{
  "head_dim": 32,
  "norm_place": "pre",
  "rope_fraction": 1.0,
  "lr": 0.00308,
  "beta1": 0.95,
  "beta2": 0.99,
  "decay_fraction": 0.738
}
Each number is 500 + 40 x the weight over its row's rms, rounded and kept within 0 to 999. Layers, rows and columns count from 0. Numbers have three digits each. The size before them is the row's rms in percent of the matrix's.

# v: layer 4 attention value, 128x128, rms 0.155, rows 93-95, columns 0-127
# o: layer 4 attention output (transposed), 128x128, rms 0.155, rows 93-95, columns 0-127
# q: layer 4 attention query, 128x128, rms 0.206, rows 96-117, columns 0-127
# k: layer 4 attention key, 128x128, rms 0.188, rows 96-116, columns 0-127
v93 097:545520545514499497495471443535615545531488532529512499483544532583503559510502439463497513565463510551485532483432504549482564512492564477482516423495514447471436485446465500461503480450558529542465516451531490481443470497463508569507472507480451526486546433478442480420525504507451525453545529569519469552463482498489544475539519598486478550429467473547523418463530446510525520490574
o93 103:508490497500584493448450534453468519502536428511501487501481469478535505522436477501511479402473493474514481436495499480443439565499399539497553506511576468497453536550488536510438480469528519471495549485573489452435512540496538527500516485509519416556505467573441583481417517488509471514534550498583507527504548571476542564477512479521473497514448535446545459516487545483468397528500
v94 097:453447520428495483538467490501440463503483544487502503462509508469464558432428547518495517465570487529425492487428480494555470570497501509501412540518424575397469511527500508448501503445561489491486466441505528495503507505523510580511579558495443430482560555481506521488436503446482556506491480468434476540500485522497492535544504496566512589477526506483531531496510423442498475493421
o94 097:534517429454501482426533492434439499480542494478524501462509510451456467502536501502374486483499479548415504527573523567450544530505472568470483562464517497536482487447486518545467470443538469432476461464484457564500499480516494443478446464460468564522473535536481459452531470515472483502520455467550551499464448456470552469550471488398466466460449482468421440494529576499520483493535
v95 102:475555509466492522477535500511534557486502415490461492619505423472514454512459451560426500468517531517490535482497497411506550515477486474471477486533517531478492527544463561535526523522520479529532484479507448454488405506502601530508632467497539497515489530541524520549474490528495453503517572498567443566533506519497459423445467545476457495509482507520482538591560567498542512472502
o95 105:472430466577496420510460459532551458513488523538525487519472527534502478508491457466534519534535471502501436474563511427558444531506482454509509534482509487543427504482507505511502499516471462566539442460424509562472477485505483528467456587490594509553521540544473492481502579539598509421508487468425522473465494470468488529579531562559509465519541582504509422489556521496496436503519
q96 066:608464556521503493494453511481491489532450470518595427500534521465529440564512520502513510557488457494477505575615523468543415512538462481567513557469538449486486504562485486494480566519504540568477472569498514544535537468490481547460516535468480518521476488531452522455462517519473444507521543490472444445570483580468429499522466529432528447465545466538497498558507481507464521551449
k96 091:451513484478555531477488461539505508463424491451505521464514543478490503460513456438517508483479521484491509463479457517495473447585552441491498539446386511532473514465401480475466464541511437559584503438502524480500513498492487493501448472501588470517451421569503448498550514464497465517458499549571495517445569468553499465493440439532440514438497468460556531555530518544511540490582
q97 109:572520564540478488499513462496527529465492504532503528525474507526522514512469454552396441449504461541543515486494541513481550497404493572461490510563530517460537564518512565489541500480488611481500526537481505502485478545523539486529538505470448546477491519510529575448503447547475542489575446432462545512553428450474504539551422532488567458548502527451454528531446493476525411532460
k97 102:519537535506500521472531588514568480494517511512522524449483473523496466561508565490470488480459423512478530591515592450546464526524422437530526599541489515481502519495482487414432520472476529535454585567538485463523548446484524512502507538495523534569531504501505527496490528537528455419572523509570520469533433530470511522547455556474593527540516519533501539466470515492438478473458
q98 081:569459493493517465447509484546488478522472532494531461490554561468567495583539457505450470506480418520480503584520528494477471475460461511525483499508474482477474534595514522520497564568462564477479500537507581479449470491490467540522527542465435539507485474533461588486536479500424517521554495479480486483583503507465512508583465549487597469512531492505478439528441498422506467544391
k98 092:484435537464555552473470523519583535464507457471543561494461538504498399560505496528529515459499483518485521515440625503523465490519466506523494569532461507510457515498494543496421517519473516527471547530527432496504570487467588472487464548498499561592523430532552523504492463526523473438553568501542515413508453511463451510502463508541542555543494570451460547507459457526481507480473
q99 080:521552540513533488559531487493509472501532470462507461453451496514503526493479475527405500496483499521573498503463471536490487509432512551429530501580514544452582584451527519472583432530499548503528563473502443498485473543484504504588503514550506470426489521521520523462512408504491495532529394487425586450475479438565513501513454500530492417532526474502461506513530497452488409503515
k99 090:531581495508508531515465500434531510533530463552474550481512506511513472581531538538519543495499492479457409524531566446521527480501420492546508531567496472528500436556465555507481516396465553578482480570521490477478466495501562517458559407440447519543534477435488496496484527507531513428538496507500501550559466512444513514555518525483560452545466550539497516463423527433486498521434
q100 087:460512446510530513517518495462482531479510532510519525463519478521415494438507562474591553580480534477488493471531493521507510498484440462480515490473434532553434536435467491516453511487537495514504464486569474490523443446448513526485472487516573488539557430471534432507493422448524425533460484579518486508497528463597430480473493476478427596512404516555495510492481467525520555558536
k100 098:421569479506468490515462480545469476481506529490514461521587473469505542461447436496455483567555469454506544536472394496526495451522536496512534505506543537483529579454464516499610474502471440486524498446463468480504535467540498510507395498536480456433453514549463455482496503477490573527409487481494514495493495457485456511413523512499490478424543410554523467478498499469506519540584
q101 081:536481404469518483417550485520538447495495548537541539478466507434554439525545514458510462446420496525440491515542542525489495507477489481584468449548512482499490486537458434547461566435459500486518491500421548541509537504511485494478516463433509531521599469513487528539530563561506492477530555469493424490612531561457534499518459523481559570538503530507518521478454536488459501518448
k101 102:511457530488432595519499497524468535515532432530467590575547580500470422552448484532565515510492492498490504533493564496459476509559502429464540545484505496534442512488528477547441491545501513532484511512531547512386490447439568493508524537471519535542563473469516527479461391440454508463546496474536501445459484495453441448542419495486513529536493465481471475483463503509481559461504
q102 084:562460472472468540554503495523494439405474457519464504442561502558506407442521462525443473515522566525461590553572495529491519483440478473514490488451412520493471507494469559554515483511532526463517534442461497472458530432552449513552505513493485419476449479494506501488593566520490531511548519509532545430430481511462546511497492430508551500505420477427481532491511509542486490473532
k102 098:470395465483530497477452459490551475549483459511491509566420524516501491511485458475512522485447493437497484470470511528518470518574561480489476509477486426619445463493507499581467507490527528523521460546551546464516471490489456479525448499464503466560461508463506572508417479408490499530421415565489508571499525503542508423534559486519442504543472460478459524544524520486500587486509
q103 085:434534441525555522570466540482437523488553472445492507461507472512514470481490493412482486547602549517503547528515417504495539563545515456459502464489472542459536519446525482529541498478535468505499544435454471489553506509494495519466496442495615423472470525493530459511454533554621525526492498540522489440490489510512522480449540416524435496477429471559553506516488498556502520539538
k103 102:530524517464502465513494506426474548479504538537499448500535462493387473507487462528533559579490521551553503488491345540420487518543485498482535485507508533560539480519489493497570505517489451468567465487446495537453475499489462509462501459525543459444516436488467415592500474462480486504482495464498535538503527455559513516539476495457428473469491464459546568450565566540496543457521
q104 082:471485454482468556510512491452447534568552503520485533505497513496541512462504542502511502492437501460513486397504532445516501500552579467479532450454389527522403493484490443539456473474480481456595494492484504534525493486530510542441456474501525463614491424480534515558504521493432454379465534528469477513423561535496533517472531449533490494497478454428478480490545511525522534504517
k104 119:465446495461485512505457406526507478530478542475467508537504511495467534495478516513553482492498543531464473533518510524510535466463567478448450461421438503585351474468473504559401491510468450533553477479471513503508494574511445543524498494466487482576509476543479517528486455423429502487478513531523499504474558485526517463491496382519477568476524509430549454520536446507521571530525
q105 085:585495525500462500528493486529487507484441519534528444518499443507528468495501466470461532484563495488442492536527462423524455545520506395496572487458501480464508466546453538538513477578495446525550508556510524430483500484510526530609512558477394497518474546497534545417544612449443603499496528495554461521480466531474540504470510527514516534465516492476468506557511557459491477458526
k105 090:487488439483501449512526520448531467548510496410480451541426432544452481529480534489511495515499483480493532501536527515452502500459515510524510601526362506515434470550528448485428569489498498518555448545548517480539505536558487506484510539461505502583441524531574553527496504476454436456476532558443452526462501479508564433580510497486550457532454495500470440539562518480469493519511
q106 084:535550450476528450515502500446507486482445562591470505470430572503461534538499477483547523503565512516467491460436384525474478547463538541477500484449555493485540464505479437490522493530447498546485478453447523522484528529503502477471531467499493497417530537574480459525549504463542466567479545430486438496540530472464559510474512474431496536440515486515535513498384433481488526468594
k106 098:495554433505520495543462498483482535572492478515507480487517497450545428458492587466465466464486485547516475494582431470432552550555527442540512502475498490504556537473533510478543502475526507438476513519495485528463514491448474450543504440521512498428550491478522435572516497482480465501522518461548576484471574505577535521425461589441464464549489485605463576470500571477458473482502
q107 088:520525508492530542481540475488535527511461507531548542515516512535422385529498509499493492474472475469405533499509463449518443563482512577538491528553520565477512460499558470551552498447513542528504466514487458470485472512508563456464414559452533533453520477542530503456564494491435506525530509466459506534532472444526518471522365572418491471521491506531441486467493474392481474464510
k107 097:569561542481472531536507506504487581509551494527548522511480476500511531462518479528488437488442488487458506562463542461515496495466449501554487527594526477490557560533495484510513510377488585531482496537456506486501457489501541496520564476510437547523516540471507525527474483471490503453508510461487546483517458516455471525534519656504579494561453486607462505443523534484472457551426
q108 086:475499450480505492543603489535491553522554456417448469458571555531521438528482450507443516450543535531501500472494461511488474615552534465523474496482502510451444562478520461511488488487553520471517462561501443563390518526492503454462476498447542475496608503479511427469516403444455481525557473537554519494416455529512511535476499467546527493497489507522508451489489504503529487537475
k108 097:470516564469454506535483502508481538465449494487498505466553523472472450518478480576489438513488455522560454525373462496491505498521581475475527503494457567497528479486463477519506565502507489525466533487517477458526428492523540481498517532460503506486477472520532432480470404462552485526429467529457520429470581535458388487508545472532453461537468449581436464478522474466595538545543
q109 091:465483541486443559506526512456502474500463408492481521496470496485470514435521524526556500541502520527428478476574533476517470564545538499531466486492519524526479403473438530501434494447563425515564495520511475556529537515472535451488510494561523468551477532486501467579493588528520491401547539492577476507477506499482538486452425464490487557499435550430544530491542406549553514485522
k109 104:460370503518512495496525481516523481503478506428490436562479475463530472497417470425492492508402466477488490471537501525474472541539509466451491461431485510559450521484490489568420536505467455443526474525450529464553486505473488598502520519531510482555505508510512529495455448494475535525450481550509423435449522498482497445528520448546490576514550472473510478483569460502602565461454
q110 074:467533500522513536574371472508446525529487487494473520446546538498456473435500497495519526506547500467538532455453410516493478497508563495471545467445508552495543472504503488532605457465522502502472508436516472456441559562520446527459432493493486462430509504483567434451517482495552533539453492519510532489444553473567464499489569466544411475466490443497490511500486412547494434472489
k110 075:552619469475497525501542547531438482509505511517496454479469484448422501502542519463478384515509493488505544579496377478469501481480469517490504494526499489473530495530500498514596543470441554478528489516482513527494490490464462484516448495520508511411481429510492481593509476503481557496512436433414529512524552470484485475499462573432503410468502516520543529477480513480440441473569
q111 071:528462475450520485446577534552561490508494491489532526489478497508522475525535464493522490505488497495460465569502645484557495513520412461545488530535431412516442523494537547497411571537538513547489462568501511499511501483500518477555512537469491575578537495471499574525545459540463455464521439532493495528467495515466489475543447529519607520540504477485431507529573515479460462529457
k111 165:537462562483469511487536501505525474472494478463499507511544514480490505544475497509513525471477463468460470522478669482496472498498430448497501521529487478475437412510492520525402519451479514511500489532483505468505477467487579453523487578508483598647498504499494577473489497498482562465482498501522464490517445508430424497590450549537597520532516510499487475502501500438520506528469
q112 108:503496529530466538454505489556529448465598451536510492446528574529519547428586528503490538520491507550446518500436535535477507412463528490521484487490440516464510528431532530513506469462543528472518460534508443514489566510436580429544438521561442471473419555403544509467462537503529537470496486514506486429539532515467551523543534544504550496562536570537529507472514488465511496498547
k112 079:537526523469588500466496467436516509491505461475487510526490525453533515488522538426479493457513435480557495513459551427501460519525497556424420521486553491464515518495469524527560519445464552488494487538472549506465540525413488562470577542492562535506493516466465535453429500503475569495573437491592512577523514487478513458430480519521501506436501516451457466450458408450534512437530
q113 104:562432586545484535500550560484550490501494452535448455494447503526483546435498501532460406467523543511503464532531523463445479553519478457545533454550528530452491478466498485508476498476495495520414480553577456426480481467437547525477480543542537518516512594549533485487513505474505501442576519462578442420554471547441436486547485501447505436520488566467497494466490514537465512520504
k113 095:467485474524506491525503506394452562448545558469508572510457470463525519528456503443490540497429460460535511470531579479522461507576434506497473498495512533451491523515526521517451552520546491475514487540472523503568513536560531486423565466454512499558494474524508524518481440523435502547516505482503454602484442525602518465611488503573547499491502509522517514421518466418488497451494
q114 094:450491572497570511501543487485451561515426520477480468486584348525532496527524543528493483435447544493503485491490513495448518532544487539471445481485512522480497464548525535485509513475504497459382566507480487542465458423515471477472399498504501478467529493480456448528551496523495498442568530527515572498421538549551459477547530530515491456471459446488490519489517567555457529477469
k114 096:491503557534514548520577524504520539411506538516505526438496572500447529541523442540515439501524523499514473584479469554563461458469518519528506440531496492437536518489484566597530512481522499498409523551467520455485551543574461483542466543491459435450464435443529561488479498498478526548482495576449529491544448502574469495531612494466466494510460541542493510501489449545535499491506
q115 113:538569534459538524466497544504480488475449490446515509446591489533515516549599465433546494553492449519511551420499497524466443475465504494465536394468545578544465487478486512485476515477548468469545487523535571558559463489470442531531510472432454545507536454514453530518456456466497519578435557526471527506536534451501573540476515472489468559447458483508483511528536471555556468527483
k115 096:497496351518506485495544529540629517530520503553487500457515502534484492498492523522464531547483555557492542543544477450439558494545585503485520515579481481557469542561565510515546492514432545515438506475520448472462518497468483526532493525490464465485458458528489497481613447534551491441515496514486524471501487412542508450445535431492472470512544448430457506495479494542514495492523
q116 090:511509539456513556507566489521490487464468476496489538470530574527508471480515519492458524455449544448462624513429490495464471500568556510515502459546474549431516532551481518515497559466452500364528548497474523523456529504480526452477526455512528486481451496484557536491493509437469523476501482497579542512491521463490546534475454543494477472563466617507502511431510513411498496404455
k116 092:530476526550517489464504448527465521541475488511495489541443540526451445507516495549456479567458445543482451550403527489568510533425488522512454443516500404552533474500466499534542507415473520529436537541470504491464563535444482531465486476510569564415482495488511487487441481503464460534503480473560508517434483468434570475425564512501506431528477525515432461502547492502548521508416
q117 147:455460501519506483529531557514454540480585474468473531429525582486445494510537419524482486468541573535524529546509561506499496554538491484515497443502516505464511472440529484527525550477517552489425519536604498494446528529501529452490524585516533546542503500496494498482511528483493467426557391511531557429500512537415498515529548506507534450521387536507518467466460486584535483517529